Weights of a small transformer language model.
Size: 8 layers, width 576, 9 heads of 64 (3 for keys and values), MLP 2304 quick GELU.
Architecture: biases on query, key and value, tied embeddings.
Each number is 128 + 24 x the weight over the matrix's rms, rounded and kept within 0 to 255. Layers, rows and columns count from 0. Numbers have three digits each.

# layer 5 MLP down, 576x2304, rms 0.141, rows 192-281, columns 1728-1799
106116147120134082134129127107113143123115088128157065122093092087134136147116149121107153128143164110094141100118121104144097113141135110140160121121129130163135125131156160075114111130124147158148122138147108095133
099088159121143139121154140149143114131117150115116135171072145130124100124115088130117115135102115134106122144160096161130157122146093068111137118132077103164140116141156104118149083126127141146141092149114088150104
107099182109119149127150078136164114139146111137084112108145096103104112104133126140153076113154107148166141090102113128113121122123110130126132121136110106141110165109122094066173093143131121160109130133149134141133
130152116092143144090101129084133135127096124112117151083149108159179144104122110121121156152151117128133095178186158139140189132149092100129118092119118125125157116146128125119104143176114097145161097093146105138149
120145167122137121129101138143106150134091133135150102108128112109132118113128155128128105108129113125174111147103134111133109087169153160109100110106097095150094104157112136159120046114116119107139131107148122039076
126132146123096149080113122106113117138143124136115119120099143134148122156148151126123146130138139112131108133140115119095117156125114157138164131147116109123132150134141156118121112140141138120129135098109113138132
126107124056127121131093150087113127140123135127176110117122127128115138084124143101104120149128122177149134158123146163124158124107141186122158111104129144141146161103111137129139134158122163142120120101154119113119
131155087169109113149133087124150134128163146126142146088109110151152143095119103138149150131172128100146106168131136144127064136139087148174176164112098175120081110153153117139167092145139129131098103149129138111147
132109169171117143138128111166115158150079119109137157171148164137147051081102132143135158148120102140126107115149186132111168121095174174114167130128085157126105148122153125151083175155097143161156131103126126105126
143116141119129106160138134159110110187130084181112113167080135170129155133172119121143108092128096101113119136061124107102132160110128113104092103098141062087101128109162155127147099139117153131118096162134151134132
102104109155102127171125191129109144155141140155140152082127174140116148162144124150100120152187116141106126124150133112088170153129108150132108144173144132120097134097118135124156144101169131179116107112113120149186
118112143105123109164119150183101130128092118111114140126163138111146130140106121078151123133099158134105094113193104122141142120111127136105114136132130117220143131139124145181135183104112134101151137137131122116129
166104101148168141121114153195146132092157139141125078128149105116166110133116145128170106134086132099117136088118164138130127139109105105119137105098112125165113164158133168108131120146156163151152078106094091127100
115132068103169127135128122153110147095149112158163150125132126133153176131149140137174150106110120146162104124101139103131094129093103194127097104153127125092159092151158139115141117147054117102082137108098145097147
137117111129123129084125127151161124120092134110120119108113111183161130145100146107124138207141148158122106126150126144134070152140116143097148129133156132122115087152111181139154182163145121129114140130132104108184
138148140118140109074155157124140155136110110106136139146124135151142139083123149153121125111166132141144136120133120134147154152123093139116131118113108146146157122142093143113118139121143129103102111134117115107135
152121100121119135098157125120110123170121108091157122078147122138146122084143146099096092179159110087132124102139167126113148123124137118110179070153142115145102114134107194044120132180110112117125157103146111051112
163148171092149181128153150117097086143158119127127171124119105168142123166123156179066158116110111130104135136132116092050109126129112159117159113129137148149141161077134113101130126138123087131114155118138154115178
096078123116146130152198114149123103149127049183082092115127131118163144096147165095182163150100095136146142156106132151111103079111132165155157158100141147160105137092169133127136095114095143103125152131147146139095
082121140118144161161158106114107101137144086135121100147091105153134148123130170168126132106088095173124071085112099117130119097111114159172146110099149152157168084139136168128164082151128107150132150158124143125136
145090124106165117136120147084144127167096120188151170116116121186154131139132093159094094102093160089103188167127150132124120151116156157081155162124157116111149146153099152115079108131147131170139168186111162132121
091173141100138119046154089129108124136146093107144124179095140140145112102130122176091107117154115106125107139113117134116143124141164140130099109121107134109169136123181153055160090121129117137112130136111158114141
108163169120151131140145158166126067125104131116090116134111134158121174166157122107141130123094132130117123108167149123146191111116156145100129124096137141143137126071150109154066105116130119150170117116139156063099
101099082148098138164094136167094151147150151130098109089116138133154170105095140110096098100110158155088124157078156152085126132118125160129162147111109100115106156128140103103105148094132172113102132087117149161151
156132114143147077137141119144121150165139112152150128149127143147133091160144140126164167136173126153128137154132100145114135118119081092167140146129106140098113171151109126120176140156128136079084147106093146122152
113155151139139120151142098096115108089130089124123153153127152125127110150120146130113110154150120096123154148140175151128127141129121142135116096145116112136103184127128148115124131114119151120134138162107121077143
157142134108123113140140149122114090145097160121150143147118151118091130069097115133116156106116112081115150171185114152176113110134132165142118148125151141137148146086108152110122148153108155113144142129132132132143
139144142139130142142134156138142090149206138154110113105117147156116127120156099133135147135091123109138141144096128093141132178186117115110103152127131133105145166133137134118099110127138139088101153123107115133128
148161174106149115141119160108174143128168100159160137137124140150121136129138145098136114138116167115149136132131177170059132142117153106109118143098148118139146122092109111096121150113122075153125135131136181151157
135116094146143113099155112127159107103148112119116131096161085129147125136140134110130123130139141150150104175138137126086137177110123153119098131151131135122125189126141117157113117093114118153128092101076117143129
120084146127113108143106118154141134102095107113152082094123087146133133130159082148097178114110092101143122147137148126145137203129184106138148165103115152109143111103099131104145091156117121108150093148108147128166
118137133137131127125118151100141090114129104104182132144162136112107160163103125141122118124098153163123143153117160113102130103128128146101127110148100098098129157130093127131138134137167121147134149105131112145136
133107116160145114131095128087092185131102134152120125059181109131142150049109127125091115145122102153123145142125128147115152106174126147134086098110155083121128130114143135099151166123125133137158121103127063128101
106149174130151110099097144118145130147166126157126136094096139146112135136155156155120112119121091098140129102187123148136109126133094156115174092139115116121130135089150126121127143133149131161122133110129101107141
130129122102140139138083138164152148148136104158140127126089155106098165136177117105135118079116112134117118144100129133140128121123104173114154118132136136165089134144118166202111153086136120109087149132136163128107
126125099132108165105178118122163110099121162155134137132144126133112141102117136115127111153132144136132129144150090133050128163149132136133113135109142176146135131159127124108124151132108129114152105124132144079141
095133146122122128108140111125135126155116112106128163161131115162074097097134180152165146127148072140104126115148139140171116106165126099165136137089124090194142149147103103155154174101107123125106104127163116102114
112113141141154125129101119093104142127140126187118161111128167141125162076156165137100131142098129172091115145118139131136141170161137123140128138119133170154106121088142126115158084149132144092118121099168129119144
181118092106120116129132135138141164142096127111142082088112153149131105107129124120098114090091145110142119118147122161121135167166160108147136142130083144087112127137143150169142150150119144133139135150119115154100
106097149125161133165176109134148141147147098093120107149092120126151125114120130109143128138134097112113103100133140122116101148139125127103172071129132139116151114135096145137105144154135113170086143093168145125105
121110124101144101149116131136119139100101126105108127128150129091099134143069101130136076107115133134099078129147121149113124158114101161146101148071118117118113113150147158106117174153084161157084122110138124115111
144141180110158126138139129153116101112108095175161097109149146135151171140114121108166181165123133139077130116120108126138161158128167118136154119127109143116105144144149122150082133157140157165147153134111113156134
093163130108145109164113153100157121091140115144164081099125152086127122194151130106108104140137149118137110142138143133111098095099096144144121206139176146101105179115086108126127176128111133122156151135101154085079
112150130100142109158154140097142088157175150122163112129121129153146113144163114154116113157126132112117124091131132125118126083139170126161119150139149140084151084118168150151155150129145175157096097160174101125126
129139160213130122189130099138132104103138121143085140075123102118108169145107111111123079116116129173141159140133175136116126142095133141128132141113132120190136114057110136119163125096155141089145130138086139128165
176100181079144082198161081207127093072082106149123130182106106167121123108141036106092119142090116130085186106135115032128175092078159119037139162059044110152104113149127121136142149173087156124093015180092173152197
101179153126152159109147127133157107117115105111145109105106128119164163127138127138117148146170153140127100140132109174113092175140159157093122151120137127142121143114118121117111160138099161118107111132119127130100
187128146152126157108131118098131151131130128171133131114126116153129137095081145083141159104147164166161151153145114138149154114118108084109123087134121126167066170137122129064144172138123098126093114152092082149112
127096149127095124102140108100164079111111132119143099171119133157106120151111095161130131150145106117165118104133147105117115111121125128077131138151143130133108165083103177159137101113156101111169124150134111151135
097133149100131136142128121152138155142137123144111099130145094111155141080106122104144122103148175171157122106111127161125118128117107097140119146078113127165173110147139158126103102146171129129114153175144124108160
143136129099141125124164177148112121093104119115157117133088110173128142079112140129159133130129205120190136143117124128103144143177129138130136124083133142171151122135123084106161122140143147154089146131100115129121
149146126118139117134133089111101135119165140117179165135123108102133153135106143130097113111169089158167126091119140129122111148150139154140155085146137114158101147106119054133145126123146195128121145101156106117111
132133112099067110089119127124148157103101138116174131040174106150128135105129125074115090108177134130117112124168116161144113116125089144137123149105111109118122106128113106105092078129152152132131078121155130134115
106088137117103109102084174092145144146148108137111144101116160135135118159129096094138127110073108125146135136174108170163106131123127119133117135145173182096133197173145138117092159115137133116096135119107144086122
122085134162108166110144129115103102164103106158095124130140162089123139171151111113075154169174121140126161184100150118129097112148098139120131122120132160119098111181138120095096155165141139157136114107147100149143
147153100165148142148141117087098125105128163107110128134183130123110108153131129063127150153097160172130114122147075132108126076112130157108114127137164106097102141101096167082088139124093104125134120144134117118140
166128133157152099116165158141114180119155152131133110140124146160140129121138131126131142110089162076144111138085144101100131142126121083098092148165117098136158165143116115144147137116156114132104115137109083096178
136114133104129155127135120141149144109127139143100152122171168183154129143158130122132129130114137145156124098164087124083112134116141124153113115131078114085089120098117084143137117117112122143137093162159087083092
093152133145156126149113139132109175087123154080116086161154127093122125142088147118142157119150162076101167116120167128103124159077166138127132124122159118084127175149113107136135101128145135090152146155141174082118
099132158110141142129138113128076111145119103129128171140135146132111144099114113113150110139130141092136125142144162096149116135131133143150140074131139164116114184110135112103139137102114132128121117108130126096151
145156161137085142152134158058106124167126160152143078112126134144112129140162134135127141115142154106114125178152114169116123074134123096131131108140148133160170095123128138152089100147122110153148092110112120075141
132156140128129163116192108096127101102042105120112134082113120158136089137125118166104167101114149095117156136133118124117112129143145079133114120125121097115122146118123107159149151143142139121167125157118151121120
166097109118136113102128145133131165148129118169145182128107178148093110138112112121104175086156156156078131094109151124132127108138099115118147143098158143140162132148140112140118136111117089132073146121134149112128
153123155152138144134104106134125144101130120121128121131139144133090118101161139125177153114125095097104097133100139196135134130130091100137164142111154149114119134066160117117106099141118134136166106130148143143113
086155151096152145127101163131091086141144152145139099103149130146120123112157124116144158142128061095116116107141136126132120133155116149123155093153128138162103095190096133078133112129143116093141148140092118107086
106123107115129124109094127108119111123124123191153087168134129089148144089167149137135168153119112086071176179111139140097127090129107085135080131141136107131147109144129131182136132120149108151149144104138138138151
101118077118093109113137088119133127116115100127111128123071092139106144120079109134128123107128115142138096103117139139124106170188168097133159137107133133100108141148139120125162105122145172083137127082108131114129
181136115135098144110170138094137126129089120145109109114129165083154141107118113131130129107128162124152118112102117141153113085162101101119150150157141143129185136096123142111113127124145096094135114136148121110096
120135152148134107127181124136107096107134128095107108175126154123118113071170172128170117162121104143147132138136142114126127117134126156141183187130105120156135141127112160183151105117112106131150113133104133115169
087143145116111121111143133113142096163062154144167128128145117120159172120176131132149154132117122100102154148117131140091108169153178137128098121117106160115117100097121133126141127121135146113118102163154123116125
118094117104101135160113136098098092120128113107139105114118130155116161098106092107101144119099159150118170126106144132109164178132120145143090138092123124114127146144109129131149165124105160151131155144111157098142
154123124131112122160114134140133159146124125131091134118134096118121132141117143125131140123108134109113115119146137107144150134102124112164116181145161140151117103083110086130088130054131201188127062102129110120144
098136159175140118130128111173080087163163147128156167135157103103125163084124159087097113144115154109135115111126126126126091125135096151166131080121138099166153075150104153091113139135115125095155153151126125129099
162127128150107151106152163109153124114133132159182157144108107124106125164160139106132096166130120168134065132125129121128133095157096169107140138098138189173160121116123138131135175091168142128084146146133151119106
109113119123122142110132164144111113126060099117117146155141128149113113101153144158166088131130145111151115158140146103107163144116161138114126095146102129110119156132170127181140107197154126153142167114144153110112
103151173122130114119120083125115129100134099133175119079137147190127156164126129115083108087142123100098165163085090120125119119115133168097122121112111103130101117100155084120113151102123132118153148082139124096141
140129138152126103146145117159116071148114131134123137120132117108094112187121100156111130119117152139116123140130131146112113120118099088125166153133151111111089110180191161135138157138132147143156154114138105135145
121109140112115123126122153139143121164130144133158129151115130148103076134161142155145123140155145166176113113127101112148118115087084124139141127137120123138096156136130128097096112132094148136142165073137098146126
154121108113120111112109112144128133091091107109117124128102126162106155134104164138122123139127118164146135169185109117092160128068153144139094115114153125087143132130142161082103106110143109111133148106148136160128
114133105097136088111147120126129098100151095130171156115137106177077104165092125187155128121158130114142158114130092108140122075130092140151129124125141107114071145147122122101104141119097118134133125134131142130111
098141090156129136105172093154154149132144115117113103119139134108100120113081118141139153159123139096138179158087057134120105141123162117131110129153144131121103149116090137105086129139174135104101182130124149125113
133112149128095123090102104114170161150112138132127160156154118072132125105126152156139140138078146125075128153117138095094108129164099083125136120158142115130145116156117136117099105156082130122137125117119148087121
176099128108105118146147175124138138134141158149150144144111143130167134172127163141116115144089143163164097118130164155131143073144120140132153128142146127156113133090116099134114109149132105103128153119144135155122
124128114118095131166137120092129112089140132143175086128152082163098105103148111110122170105063145144139130121101084156135134139160134119089133054126138152118129115126161126110131087148135135119136162131136125113152
150146199109162096133131106116080125129094078107154091125136126069121056117134106100102125111158140142128119116083143099138151153148120143129138164145123124111169080168125106218130158122122093159162182096117184131124
132138102118078124126132133128116130108106166108138151109121091139134148099047153167084128190139105111130162127125104147140142101158079164105135164101124174113121108152149111123107128137143099105137099079127127155131
120120167082133151201105127151124111123097090136101115077130144097125099143122142152100117132121133134156132092169136177104079179120086122099158130100121102093129156122118142168122139130142125177108118141139146125129
154135130150090137167140097130127140149157115154146125146122181090123144110131125130163137129084110111142118125144100096119150131123084109135137099123115103129151135126148074134128159102134086123054128128143110130134
135149105093126123157142110083125157127134087115159139145065131154113154119090093156142125135120068114118152138189159145154119129152124106124157169124128099111112102120124144089085145115143120093116120137116129136138
168179118119148130141115130146139091161123142096152155141110155200142138162118139165117143127161114100133109155144129147127153167137149131157102181109115104123134130118154169112125143134183148156117113077123135163147